Weights of a small GPT-style language model, trained from scratch on English Wikipedia.
Architecture: RMSNorm before each block, rotary positions.
Each number is 200 + 30 x the weight over the matrix's rms, rounded and kept within 0 to 999. Layers, rows and columns count from 0.

# layer 3 attention value, 128x128, rms 0.166, rows 0-108, columns 64-127
202,160,198,226,191,188,200,154,199,188,175,230,236,175,193,208,185,233,238,192,181,188,223,173,197,180,171,242,192,243,212,227,145,165,207,221,169,255,198,171,218,219,173,183,164,178,222,205,209,226,216,189,299,191,232,224,211,169,189,187,222,198,200,167
209,228,214,180,190,207,214,193,185,264,166,211,203,166,234,210,201,205,190,234,187,201,250,189,202,221,240,191,224,248,224,210,171,176,181,232,171,236,206,219,228,228,208,243,164,185,208,171,203,171,198,164,218,219,162,209,233,176,233,171,227,236,215,194
222,194,195,203,198,195,184,208,168,240,185,221,200,220,184,217,199,208,181,183,201,161,134,169,259,217,211,191,183,210,173,200,156,179,175,156,232,189,200,173,210,141,193,157,199,172,210,163,161,183,224,184,148,156,257,203,188,200,231,161,217,209,238,194
227,200,187,211,201,172,249,209,163,237,222,232,187,219,176,191,188,221,195,218,202,178,199,192,173,209,169,181,256,209,179,209,152,206,203,239,218,183,200,205,167,186,187,179,177,176,236,231,166,190,162,233,195,203,158,192,199,262,227,160,212,178,172,216
226,243,205,194,209,170,180,221,197,167,215,202,264,218,192,155,207,202,205,160,220,204,171,177,181,227,151,199,171,219,221,188,188,202,204,196,212,220,197,215,199,182,217,190,229,211,157,190,187,163,161,230,181,151,227,214,178,215,237,184,196,200,223,230
212,206,215,202,220,221,212,241,208,168,184,178,242,216,196,244,192,161,209,196,155,168,190,158,237,146,204,208,211,244,211,194,195,232,174,211,148,162,163,235,213,234,187,156,172,236,240,217,172,195,203,225,208,172,130,210,205,230,215,246,204,196,180,184
242,190,200,217,198,208,197,210,159,171,219,197,168,205,183,185,238,192,233,219,166,180,173,179,255,168,227,163,215,189,203,199,175,184,219,191,194,186,227,236,220,181,254,177,168,208,130,207,177,204,168,162,213,242,208,219,241,236,185,208,218,195,246,194
274,206,202,197,213,182,207,187,204,236,175,214,194,215,173,228,201,243,235,189,142,168,227,172,225,238,182,223,155,170,213,213,225,147,224,175,213,232,175,182,188,174,251,211,219,184,221,224,163,232,189,148,222,220,205,203,171,207,194,210,181,194,212,228
152,251,222,216,167,208,189,211,167,203,164,223,176,217,227,186,193,164,183,205,181,249,264,236,220,219,214,189,185,171,188,201,208,227,243,193,233,225,164,248,221,126,235,208,202,201,212,163,187,169,204,188,188,150,201,209,172,190,213,177,182,200,231,218
163,254,185,229,174,185,177,173,193,217,204,220,257,176,186,153,200,219,219,172,254,213,186,208,208,217,191,217,161,213,168,179,225,228,212,184,187,201,206,187,188,154,209,203,173,238,225,156,247,216,212,219,225,193,173,166,242,179,187,198,152,218,180,184
157,168,184,218,197,213,214,178,170,209,146,180,194,161,235,169,170,223,227,183,169,198,199,171,202,187,201,158,163,208,159,198,193,202,230,236,222,275,208,197,177,206,219,209,199,202,212,242,214,177,201,176,227,186,235,187,204,188,228,196,185,242,195,198
159,200,220,158,183,185,185,200,178,212,196,238,135,216,215,193,130,201,199,248,170,218,231,197,210,219,219,174,218,215,221,199,175,273,199,167,276,196,205,241,219,188,214,207,212,185,221,149,256,189,200,245,190,179,225,220,229,222,180,166,214,232,178,207
231,181,192,202,190,221,173,162,186,180,169,209,220,187,213,226,179,202,214,175,186,149,209,183,213,164,177,233,219,182,159,200,209,174,228,191,198,196,204,182,198,205,183,199,159,213,221,221,200,228,202,155,187,198,214,214,186,237,158,180,180,187,208,241
175,166,199,206,288,194,196,155,198,227,193,219,240,212,232,181,189,212,196,166,211,180,201,220,225,182,206,228,193,230,205,148,174,204,211,202,192,198,179,201,258,175,165,145,209,155,219,204,247,184,243,189,154,239,234,185,209,193,172,203,199,174,164,202
176,239,197,194,204,216,148,221,168,187,225,205,160,224,233,177,195,202,143,201,268,196,209,210,193,213,141,229,260,238,221,206,210,117,199,212,186,143,226,180,197,225,248,235,170,215,194,192,208,213,212,206,180,197,196,178,207,230,185,206,170,201,183,161
170,228,278,211,198,204,213,191,267,228,182,199,271,201,248,163,214,144,265,245,271,230,213,222,240,200,207,226,251,200,205,188,206,241,177,221,183,206,200,189,191,242,217,190,181,215,200,175,157,200,200,224,169,183,220,208,197,158,170,256,202,246,240,191
191,173,185,182,228,154,180,170,162,228,178,217,193,221,182,199,233,211,146,203,208,178,215,212,192,191,157,209,200,261,216,240,167,208,208,222,129,159,182,208,190,215,234,190,197,203,161,218,203,168,170,232,202,165,187,206,207,201,247,242,183,150,213,165
176,245,177,194,176,199,170,236,184,255,201,230,182,178,234,193,233,151,194,156,196,189,183,197,215,229,198,236,211,194,224,199,223,182,156,173,220,241,212,234,250,209,222,183,185,225,227,177,195,209,201,208,153,222,204,188,199,182,203,225,239,174,224,162
207,193,176,168,204,236,206,182,144,185,249,212,218,245,259,190,201,207,198,221,216,163,226,194,185,240,203,226,228,152,284,170,207,151,205,221,201,233,192,162,194,202,233,193,210,212,201,207,157,176,210,261,183,176,196,185,196,206,196,196,181,227,179,217
173,178,183,200,192,217,140,222,210,206,223,213,226,226,216,168,153,190,214,222,174,179,243,226,211,234,194,195,213,173,219,202,175,206,225,238,216,236,208,189,197,197,188,169,214,155,156,206,227,201,198,202,228,219,206,186,241,191,235,164,230,176,252,187
158,184,160,182,212,231,242,237,198,235,183,189,195,271,183,225,163,180,255,238,209,224,213,230,160,166,200,265,186,242,156,139,261,253,209,212,168,240,157,262,217,193,177,140,148,228,212,225,162,180,198,227,233,194,186,197,140,192,204,227,186,213,215,208
186,229,179,201,235,221,210,161,223,206,247,243,171,188,191,185,207,173,220,196,229,199,218,217,198,245,198,177,227,190,271,172,213,193,222,170,200,170,184,210,222,186,192,241,195,218,223,206,244,192,164,188,171,193,207,252,192,257,176,181,180,229,203,163
199,179,221,189,193,182,233,204,180,249,194,226,202,186,220,178,239,239,162,203,169,217,194,194,221,210,186,197,203,175,271,192,190,231,213,207,238,202,210,215,208,192,226,194,236,194,223,226,219,220,205,212,186,192,205,163,221,227,199,180,198,260,203,153
172,197,220,143,206,218,190,190,171,192,232,177,148,171,232,170,246,217,203,237,215,166,199,231,185,181,160,177,133,196,230,226,223,173,198,194,212,198,181,180,183,192,171,188,207,190,235,229,181,216,209,232,226,225,180,219,203,213,238,212,217,214,220,150
254,182,285,225,152,164,237,156,181,201,233,235,231,167,150,266,177,141,176,217,172,190,171,187,210,154,181,205,177,230,189,207,176,234,205,175,187,130,196,192,177,195,224,182,201,271,179,234,174,256,183,211,220,180,233,210,176,164,256,189,172,184,214,206
195,215,185,240,247,207,213,210,177,215,211,251,189,175,229,200,161,184,179,180,166,210,155,178,234,234,202,229,196,241,186,222,198,183,235,173,174,124,192,255,174,231,181,216,219,192,209,227,169,170,211,156,172,218,228,204,198,218,198,219,187,177,178,220
184,151,238,192,190,144,233,184,122,196,191,189,215,208,173,221,182,202,196,140,187,228,202,169,213,156,188,233,161,232,174,179,176,219,189,192,232,239,228,209,191,204,182,108,193,208,195,256,129,185,186,209,200,177,185,184,181,241,137,210,243,168,209,210
186,185,181,142,215,182,206,206,221,184,179,168,201,191,207,265,192,181,200,192,218,226,268,203,214,220,230,184,230,152,256,229,269,228,156,182,185,203,198,225,188,142,238,218,207,160,211,196,145,132,218,219,191,197,214,207,213,204,134,203,165,205,213,207
216,223,233,207,193,192,204,172,158,245,189,262,188,151,229,248,186,200,219,209,176,198,144,186,233,177,218,241,175,236,166,192,210,231,211,195,169,157,152,180,178,240,199,220,231,225,234,231,204,164,183,222,226,207,186,190,188,159,218,197,208,225,239,181
166,246,184,237,246,180,160,174,206,190,225,214,192,217,133,168,172,180,183,222,242,145,181,219,182,220,213,209,142,173,215,179,193,179,157,207,166,194,238,174,161,217,208,149,235,171,203,217,201,229,200,154,280,178,184,202,166,227,202,227,191,208,215,143
162,163,187,187,201,221,187,198,242,202,231,172,216,215,190,225,178,192,197,237,168,196,225,192,184,184,212,183,244,207,204,205,134,199,191,185,150,218,235,198,205,192,200,162,176,181,185,185,236,216,195,220,242,171,204,144,206,146,197,244,190,234,223,203
236,152,203,287,243,222,167,168,189,187,191,184,213,227,178,237,253,217,201,246,182,176,228,249,244,164,204,184,223,225,189,148,157,222,226,213,163,239,177,244,225,224,159,210,157,188,170,206,245,194,192,256,222,192,165,225,213,170,153,220,167,206,219,208
161,138,209,151,184,219,165,213,201,235,190,196,191,166,165,190,175,242,192,167,199,147,209,184,191,203,225,220,199,141,214,217,156,218,210,207,207,218,205,173,211,228,187,228,223,157,228,216,222,231,203,171,185,139,184,221,172,195,191,189,181,233,236,179
221,157,209,226,189,252,189,191,184,206,208,192,235,213,185,219,159,217,211,169,194,194,231,199,163,236,186,220,187,257,204,254,183,184,256,169,169,213,205,197,235,234,183,187,204,172,217,189,179,228,207,248,252,278,171,193,216,217,249,169,217,162,230,171
167,180,197,203,186,213,176,135,199,180,137,206,221,192,177,194,185,225,213,178,216,250,192,190,233,141,212,245,231,232,179,166,198,177,238,229,187,203,180,162,246,189,158,171,206,212,190,186,216,198,175,217,162,204,200,227,188,195,136,161,159,216,167,235
220,175,143,207,193,249,190,191,182,213,227,167,154,216,181,223,224,162,237,178,160,211,230,191,201,182,236,152,156,215,197,202,181,182,194,207,199,174,194,140,201,254,211,229,131,197,182,225,259,181,222,236,173,202,213,258,185,224,189,217,239,200,188,168
181,195,191,150,163,188,212,147,187,192,216,189,226,228,170,207,226,189,205,185,192,219,181,177,168,224,166,227,242,196,173,162,187,225,192,225,241,215,167,182,205,225,188,253,187,174,225,206,223,212,149,135,153,200,206,191,210,212,187,218,173,197,244,152
204,230,171,204,221,218,163,210,229,154,195,180,192,187,217,199,206,208,167,164,231,197,202,224,205,197,215,239,187,216,222,187,232,257,273,163,153,176,201,130,164,183,261,208,235,210,175,244,216,201,166,214,231,178,214,253,172,152,194,207,225,188,160,185
158,255,226,219,180,131,161,185,188,182,187,254,204,207,222,157,214,214,237,245,193,179,160,227,228,169,179,206,173,159,228,161,240,158,190,157,232,165,213,221,214,205,199,163,233,251,222,246,222,194,207,207,190,239,196,168,232,208,206,237,201,218,196,165
211,211,210,159,262,157,226,167,220,188,251,172,193,221,175,177,231,239,186,195,141,199,191,195,204,211,221,191,164,192,177,236,192,211,196,229,255,243,249,186,205,214,170,213,197,209,218,182,173,203,235,184,172,212,230,228,204,212,219,155,164,178,139,220
185,186,174,171,202,219,189,139,247,214,193,163,209,166,182,232,176,207,176,218,178,173,239,194,205,177,186,178,179,207,213,221,198,155,169,189,183,205,213,209,218,154,194,184,229,160,234,198,200,166,205,229,153,243,179,199,209,173,195,193,194,233,252,166
216,182,219,208,254,186,248,231,179,219,165,218,187,150,158,188,257,212,175,213,267,183,199,196,210,222,214,224,278,212,143,192,186,158,219,244,175,185,170,206,210,196,210,255,239,220,237,189,183,197,193,211,209,226,216,185,174,235,188,211,211,170,219,192
198,204,201,199,200,210,176,239,161,187,159,153,244,187,218,210,210,227,176,243,229,187,146,182,181,204,190,188,209,192,215,210,171,184,159,192,185,219,192,261,232,198,254,177,173,214,207,195,235,150,145,175,235,217,178,201,199,157,216,175,215,193,178,145
200,245,221,195,222,142,187,180,192,246,154,257,189,199,228,168,206,236,163,192,244,226,204,192,245,267,188,186,232,254,244,198,254,192,201,160,138,162,207,143,230,139,204,198,196,233,199,199,223,130,179,233,187,215,181,214,169,216,182,243,221,184,209,164
254,190,234,213,215,182,235,215,193,196,135,198,213,227,177,186,226,181,188,211,183,157,269,232,184,156,207,215,211,214,192,208,208,229,221,132,195,205,220,196,208,168,275,211,179,185,229,227,223,226,197,238,230,199,200,202,205,212,227,219,231,183,190,174
185,160,196,244,182,225,197,154,160,216,127,232,204,194,224,153,185,195,189,258,244,204,174,242,215,209,199,199,161,217,149,223,200,236,160,169,208,163,149,252,217,209,168,184,197,174,189,141,190,175,235,201,204,197,190,190,235,153,213,213,148,193,213,189
177,214,227,212,188,194,215,200,174,139,239,233,216,189,173,205,158,221,231,194,194,185,184,205,219,204,209,186,186,210,195,206,195,215,186,215,211,183,181,166,223,230,218,206,209,135,195,180,225,207,156,225,179,198,220,206,231,189,217,165,201,211,214,149
143,235,228,162,236,238,141,194,214,217,169,186,193,162,188,207,206,197,210,144,192,221,215,199,237,188,242,169,220,128,201,224,233,216,177,135,215,246,180,192,204,160,239,141,172,140,276,169,204,196,211,207,212,190,156,160,188,205,179,140,155,221,254,181
236,212,192,224,187,182,209,188,247,191,169,211,160,177,166,184,210,140,183,205,224,202,216,239,223,216,264,197,239,214,275,187,183,258,197,197,172,194,202,213,191,234,178,162,230,208,242,203,227,199,250,221,180,240,165,247,189,200,241,237,222,233,172,233
196,204,248,187,238,224,163,203,219,238,199,235,178,159,182,171,232,204,205,213,176,173,218,143,175,219,210,207,197,221,157,232,167,185,194,185,201,183,215,229,178,189,213,208,247,146,204,183,210,192,203,175,259,200,188,171,170,209,199,199,174,209,169,239
245,225,255,166,225,243,229,205,204,201,198,169,208,188,172,201,185,208,178,206,204,250,163,206,239,193,229,214,192,144,234,221,203,209,208,230,205,217,256,214,191,262,183,174,185,190,191,223,211,224,176,145,198,195,204,214,235,223,272,172,171,174,154,165
194,174,181,118,225,156,228,146,210,171,187,261,226,189,197,234,251,195,271,250,214,178,183,188,177,238,211,163,193,165,229,243,220,265,192,168,220,232,141,177,225,174,250,217,176,214,182,227,173,189,220,225,174,201,227,231,156,206,174,223,233,237,192,189
206,214,206,178,182,244,201,193,127,194,150,159,165,185,249,249,236,230,226,229,175,155,197,192,221,201,193,285,153,189,93,196,197,203,218,177,203,143,199,208,197,189,217,144,206,210,196,181,170,201,169,211,170,183,183,196,205,191,208,204,211,221,233,219
200,196,193,231,201,151,190,167,219,221,198,201,284,197,184,154,220,173,230,188,193,195,198,181,215,179,207,235,205,212,194,198,152,232,208,202,194,223,231,199,238,198,184,219,175,261,176,226,246,157,250,193,186,187,187,250,227,180,214,160,154,213,172,194
191,167,186,235,241,211,142,217,196,182,188,177,214,201,154,192,211,159,159,161,198,215,196,231,228,185,199,157,184,201,195,271,174,175,175,250,158,202,185,187,191,221,211,269,163,219,220,226,224,206,190,180,253,183,191,227,235,276,194,261,165,199,207,227
185,168,222,216,188,182,173,249,201,226,182,187,155,176,218,168,214,192,211,159,198,195,240,282,196,242,252,150,218,202,198,171,172,209,185,216,249,244,218,185,204,162,164,200,204,216,173,153,212,160,239,169,198,188,178,220,188,160,204,209,251,226,212,209
200,215,175,209,156,196,176,179,182,233,246,237,173,198,152,207,154,189,224,218,262,172,203,132,173,227,168,137,201,185,242,199,227,224,214,222,212,220,179,197,223,241,209,198,220,215,148,201,197,223,158,197,240,214,225,200,197,219,187,188,189,213,203,201
232,186,196,189,182,187,200,183,193,220,226,161,195,237,190,186,192,227,191,177,190,232,283,185,165,147,174,164,208,190,202,217,176,209,191,165,229,178,178,203,215,196,213,253,209,211,163,230,189,272,222,207,237,130,193,249,178,191,214,212,180,213,187,187
241,190,216,206,210,182,201,195,197,195,232,230,145,186,280,178,203,228,222,208,205,239,209,202,249,225,211,191,220,254,184,161,211,176,187,217,258,197,238,190,164,193,208,194,153,167,212,209,220,251,179,182,205,206,195,219,259,264,200,139,163,175,181,239
184,136,158,269,233,203,214,178,196,205,211,181,195,198,201,196,211,201,183,179,236,196,178,179,236,182,231,193,251,184,216,191,190,203,198,192,198,188,200,197,192,222,187,155,144,185,201,216,205,203,161,189,222,169,191,200,209,150,204,208,181,248,208,171
233,195,220,273,179,202,159,165,201,230,195,177,244,163,191,198,222,115,179,187,200,189,229,145,249,126,146,153,241,261,199,199,207,252,213,209,201,199,204,206,225,219,164,192,202,173,198,200,244,216,271,161,211,198,232,217,170,185,168,186,220,219,165,164
212,197,179,172,195,176,221,252,215,211,199,240,190,175,185,190,187,238,173,187,204,165,188,212,214,149,223,197,173,224,231,269,181,240,221,194,198,162,207,204,226,226,242,209,181,179,185,202,238,238,260,149,186,281,200,148,229,175,200,222,145,216,188,203
148,220,208,219,169,221,205,202,203,188,215,190,219,235,187,196,133,183,218,209,161,166,185,196,211,237,164,208,259,172,164,210,194,183,173,174,180,172,180,198,215,173,182,167,159,272,161,199,197,192,221,203,189,194,262,169,219,167,252,227,208,255,193,217
209,198,200,204,209,202,151,181,205,189,217,176,194,127,213,179,204,214,213,153,227,199,164,222,241,209,172,237,240,220,185,223,187,184,248,166,182,191,189,210,206,256,220,190,255,196,192,165,198,211,231,219,206,169,232,243,204,246,157,148,198,194,176,203
168,149,192,191,181,162,226,164,186,172,227,178,119,192,186,230,209,234,222,181,204,133,184,243,247,239,237,245,204,86,230,189,196,171,241,243,251,249,182,188,159,206,186,235,177,245,252,212,112,190,204,188,186,207,201,203,211,180,197,211,148,183,251,220
195,210,270,171,226,255,202,166,218,179,107,208,167,191,223,175,198,168,236,209,238,172,208,243,246,222,188,171,194,169,191,243,222,221,251,165,198,240,166,150,242,197,212,215,177,132,174,194,229,159,252,148,221,131,192,248,180,188,176,192,192,207,219,237
182,170,181,169,177,206,137,228,146,203,205,218,255,190,176,212,154,189,239,211,191,210,244,192,198,196,180,144,194,243,143,241,133,167,205,164,153,265,202,214,238,208,247,175,242,158,168,234,213,200,160,260,217,219,214,187,184,211,218,267,215,162,154,180
187,225,191,224,234,175,221,201,259,209,138,264,221,167,201,201,148,280,184,224,177,294,227,220,222,196,206,249,221,216,223,189,236,188,217,229,238,242,207,169,217,157,276,202,207,190,235,228,208,189,180,187,216,166,146,137,184,211,239,160,208,219,181,170
125,220,199,275,196,219,215,185,206,225,210,137,214,217,202,187,228,207,182,198,209,232,165,115,214,168,207,216,206,172,215,159,245,225,238,201,207,199,196,181,251,201,216,193,151,179,180,207,193,178,222,198,206,153,207,221,149,131,269,217,190,279,258,179
239,239,215,214,240,193,231,253,231,220,124,155,209,208,211,182,205,163,212,130,158,156,192,187,178,204,212,248,251,201,204,258,187,216,203,220,173,193,207,194,175,210,235,173,152,192,177,165,199,229,246,176,247,221,178,195,190,236,191,200,226,171,209,163
166,130,280,238,213,219,194,217,129,231,230,206,165,171,199,180,128,180,236,208,222,219,194,182,124,224,191,174,241,219,138,207,170,226,233,250,290,175,202,176,180,195,208,214,197,196,183,155,198,158,125,252,201,194,198,166,234,226,177,155,183,233,109,201
229,216,223,245,188,198,97,179,182,127,149,200,152,221,165,169,149,174,253,171,291,193,239,170,226,196,268,171,212,198,222,222,167,234,171,205,206,176,263,202,199,188,234,205,191,193,214,248,223,150,138,173,160,155,256,225,212,222,181,252,203,191,172,210
206,202,164,189,216,150,253,168,203,136,132,176,161,170,211,205,164,189,186,199,235,188,254,227,145,174,186,246,240,153,179,266,212,224,229,262,238,222,135,248,178,160,176,201,264,193,211,177,182,208,199,245,248,213,135,181,216,190,201,180,193,205,229,208
200,174,189,225,180,231,195,199,135,242,227,208,213,215,167,220,172,159,230,181,196,180,249,211,184,152,177,135,166,168,209,150,194,184,220,174,220,200,299,178,188,203,180,158,184,259,235,216,203,158,165,199,236,240,135,166,225,96,191,229,208,186,237,190
268,243,218,165,176,167,166,147,244,214,249,239,218,236,184,247,124,188,229,180,228,173,236,220,163,224,276,173,256,241,231,202,196,185,159,242,206,216,185,215,178,192,221,249,225,158,217,195,218,205,248,190,173,169,195,179,201,190,183,214,212,244,225,246
272,172,237,225,137,167,237,252,216,184,162,186,201,218,273,185,247,199,212,240,193,208,224,181,180,214,240,225,180,168,187,216,277,204,239,224,298,210,191,229,228,147,218,213,196,180,217,165,196,145,176,249,155,213,248,222,214,186,218,170,238,187,192,224
215,185,220,171,258,168,220,198,156,202,232,221,217,242,142,244,208,239,203,227,245,177,249,214,228,174,205,160,244,207,246,195,183,145,220,201,214,233,200,198,200,169,196,199,193,175,240,258,193,185,260,173,192,202,250,252,193,175,210,166,238,177,131,208
226,228,191,243,203,205,162,218,238,185,169,200,205,242,221,183,224,207,228,251,212,209,203,228,221,230,268,190,197,190,176,190,223,214,186,138,136,231,181,179,215,156,183,143,237,236,242,185,153,236,203,244,206,167,190,247,201,203,233,202,192,181,156,147
261,172,247,178,214,192,187,150,218,181,205,176,224,153,162,211,243,221,207,217,234,169,159,171,188,161,175,225,224,210,203,213,235,250,189,270,210,192,210,215,235,216,217,230,187,213,201,161,152,208,257,160,193,227,185,142,233,297,199,209,184,161,202,245
179,192,206,177,161,189,220,203,136,116,186,170,249,253,220,189,235,241,166,171,236,236,173,257,162,220,199,251,254,188,167,207,165,237,200,218,162,203,257,208,220,171,210,244,227,245,178,181,205,204,257,249,113,176,220,160,177,238,146,256,216,160,200,197
233,215,202,211,259,181,198,181,197,206,184,221,162,168,217,198,194,180,177,208,197,264,216,139,180,195,194,161,200,201,227,214,168,180,228,202,195,211,179,288,215,174,160,216,158,175,221,139,205,223,176,267,133,225,180,205,150,176,231,141,158,156,264,180
212,187,164,224,179,167,159,204,218,203,211,206,192,177,243,226,225,249,212,236,242,209,213,199,232,199,263,236,163,216,175,179,141,222,183,258,189,243,206,260,162,240,155,234,246,288,125,218,209,217,173,214,187,147,188,263,246,186,174,181,249,232,150,258
193,170,241,251,156,192,229,215,216,116,143,181,207,258,189,191,179,205,194,186,182,163,226,242,186,243,185,229,213,136,205,198,208,189,236,220,211,176,178,211,224,219,190,170,186,171,197,217,205,180,178,256,204,253,190,159,271,215,196,172,205,172,227,165
190,222,145,181,256,151,230,206,226,203,180,212,217,171,235,195,195,192,197,135,113,212,239,162,194,177,202,179,213,186,233,205,193,163,204,173,191,216,184,189,261,213,142,155,176,163,234,199,160,180,212,222,213,139,201,173,181,144,173,159,179,157,195,196
230,163,158,239,198,205,183,150,156,146,205,125,188,167,194,220,196,132,166,186,218,195,258,171,218,242,210,180,196,240,188,243,234,197,206,212,160,191,208,162,215,156,264,166,204,184,226,143,219,190,232,200,197,286,295,208,166,215,172,211,165,160,226,229
234,220,173,127,158,261,233,157,259,140,173,228,203,188,170,193,186,195,176,254,185,246,228,154,159,154,212,175,171,196,158,199,140,197,176,222,231,186,212,247,210,187,181,188,207,226,184,158,208,260,171,216,140,143,190,183,216,185,241,178,150,191,156,263
213,179,244,243,190,173,150,177,202,137,153,204,156,150,199,175,249,217,180,154,203,185,182,186,166,176,153,225,202,213,175,159,146,183,166,249,198,247,133,175,200,206,168,190,205,196,213,205,250,200,202,163,228,228,224,181,184,208,218,218,228,224,140,189
271,189,223,241,245,154,263,186,124,181,186,214,210,208,205,207,168,232,232,235,144,250,233,173,176,196,200,181,171,186,236,112,130,150,190,236,181,184,250,184,218,210,200,192,238,194,191,184,225,192,233,167,198,190,227,222,205,253,191,142,162,246,178,239
152,213,189,164,237,231,225,234,172,273,255,185,227,197,195,250,162,216,142,202,252,212,166,182,195,165,154,201,182,194,187,227,196,189,254,241,145,154,155,199,197,161,152,204,237,221,274,199,207,208,236,168,152,192,209,179,206,193,160,191,173,158,191,188
190,166,186,241,149,241,181,167,224,197,232,227,187,149,208,205,204,238,178,194,137,167,257,196,209,212,235,245,194,111,231,218,152,190,199,218,162,220,242,285,220,251,196,166,217,214,180,210,151,228,161,159,206,220,151,167,213,148,185,160,224,161,200,200
143,202,194,232,158,170,174,163,199,216,134,198,206,168,155,207,230,185,194,167,165,211,213,179,182,208,196,190,154,172,178,198,241,205,138,222,137,208,260,194,248,194,182,142,181,145,235,183,243,216,122,201,222,172,155,219,193,204,175,253,207,247,224,206
247,210,268,313,229,237,211,157,214,256,219,188,237,224,175,243,230,188,208,227,184,169,140,206,302,205,195,245,210,238,189,181,266,186,193,194,214,135,203,204,205,264,165,227,166,211,196,178,133,202,118,211,205,244,134,211,181,212,198,182,247,190,226,176
270,235,199,191,235,201,181,154,200,213,162,181,156,244,254,247,210,174,190,148,129,200,163,240,182,248,220,189,199,238,198,241,194,219,182,214,247,197,153,200,125,232,140,237,206,186,248,165,177,172,240,169,229,225,158,162,249,205,245,189,307,209,260,178
149,198,217,233,226,185,218,149,248,247,175,207,221,220,288,117,161,193,201,216,208,145,192,177,168,189,203,225,210,131,202,243,144,194,200,171,195,254,235,186,182,211,256,279,254,215,253,200,199,194,194,198,148,153,192,197,194,183,164,246,140,183,170,187
186,265,197,197,230,193,149,124,230,213,199,197,235,185,214,217,148,193,226,217,230,223,186,235,197,246,211,233,173,169,143,200,182,163,210,251,221,210,227,142,181,173,191,193,140,220,221,202,235,198,204,237,203,235,234,179,184,183,180,170,223,182,181,152
156,230,167,228,184,209,240,237,237,212,234,164,159,136,219,215,222,180,218,167,168,218,251,180,157,209,202,240,202,215,235,227,232,165,216,103,206,154,229,187,195,157,237,249,176,201,250,201,190,206,223,254,227,232,197,229,272,193,177,237,256,206,211,242
216,287,180,203,165,188,200,217,170,162,229,232,183,153,200,219,184,179,177,177,178,188,154,169,258,182,164,249,228,212,196,246,182,176,241,198,166,193,223,223,205,172,226,171,190,184,177,236,156,175,145,133,247,200,240,165,171,213,238,186,206,183,190,196
213,204,204,218,179,242,211,179,204,227,175,211,188,178,191,213,218,198,205,208,230,235,234,222,218,211,160,166,156,224,191,147,170,241,188,207,188,197,154,246,194,227,197,192,161,234,184,220,244,196,180,222,155,255,207,238,225,213,154,226,233,204,199,189
190,214,211,130,167,146,222,230,147,219,232,207,167,209,240,290,181,240,181,195,192,190,193,142,213,223,152,224,189,217,240,269,163,194,261,181,122,169,212,185,204,206,246,221,204,183,206,224,168,155,230,199,185,160,209,246,230,208,206,198,185,194,172,163
134,215,214,220,216,185,170,246,226,159,180,158,128,207,175,212,191,229,211,245,215,211,237,222,174,232,243,191,224,170,206,222,212,197,272,173,179,227,199,151,206,273,192,189,185,220,216,230,243,259,161,216,210,217,175,220,220,209,164,213,173,186,163,161
211,236,215,213,192,205,183,174,189,213,165,247,225,200,170,206,156,178,230,174,258,189,185,219,159,186,223,169,238,171,165,202,155,189,212,202,165,214,187,158,182,232,177,196,160,159,217,192,204,212,172,154,166,204,201,178,213,245,233,182,172,170,187,228
157,212,171,217,203,194,169,225,200,195,212,279,168,174,272,193,162,197,148,187,211,208,200,149,162,169,235,190,184,216,262,201,244,210,202,211,165,235,185,212,165,210,186,213,188,169,201,154,200,203,197,207,195,186,196,233,213,209,214,190,201,225,206,189
227,259,156,154,181,184,252,221,199,212,160,223,224,212,185,198,150,229,188,198,256,158,178,184,146,212,207,176,164,203,214,210,180,164,205,185,217,308,228,189,181,163,211,205,187,151,211,210,235,204,176,225,234,172,247,208,196,176,210,164,218,222,151,226
219,236,177,151,220,194,184,209,262,238,200,201,206,177,206,210,258,171,245,151,285,205,230,247,175,261,151,221,194,143,232,230,224,195,141,220,204,153,176,215,199,195,181,148,249,220,199,202,216,164,191,206,220,183,203,205,189,201,233,261,195,172,269,231
193,182,208,236,233,241,197,124,214,228,187,184,223,187,178,200,179,104,214,195,245,188,180,148,133,193,189,241,240,231,174,291,180,223,167,172,193,201,228,213,230,177,219,242,231,233,170,198,217,194,193,239,205,191,241,205,216,175,186,215,223,206,214,216
197,162,223,202,197,221,228,236,284,245,205,184,190,197,225,248,190,183,289,230,210,230,165,183,171,152,166,162,192,202,198,203,197,203,152,159,215,162,220,178,157,165,169,160,181,119,187,199,202,237,199,173,169,209,200,186,207,164,227,181,199,154,235,190
223,210,228,172,180,210,142,223,233,172,158,180,241,195,209,179,240,240,189,188,272,174,184,151,132,170,198,173,193,231,208,180,221,189,152,220,210,194,230,153,245,192,199,207,248,204,200,183,174,209,206,185,245,225,148,182,179,191,164,222,215,157,227,141
234,190,229,191,218,199,253,225,227,159,193,165,146,255,222,281,197,221,188,193,228,157,199,166,222,187,199,199,220,174,175,181,205,129,194,177,175,207,132,161,224,205,241,232,252,199,240,181,206,216,195,203,195,146,185,180,192,207,194,138,166,177,213,143
180,248,233,190,182,197,169,163,217,244,144,209,165,242,210,227,179,156,156,182,185,194,187,161,209,184,226,186,228,118,219,250,159,204,223,175,213,151,166,204,202,226,189,203,189,232,210,215,153,188,197,211,207,233,220,176,201,201,157,173,235,226,177,199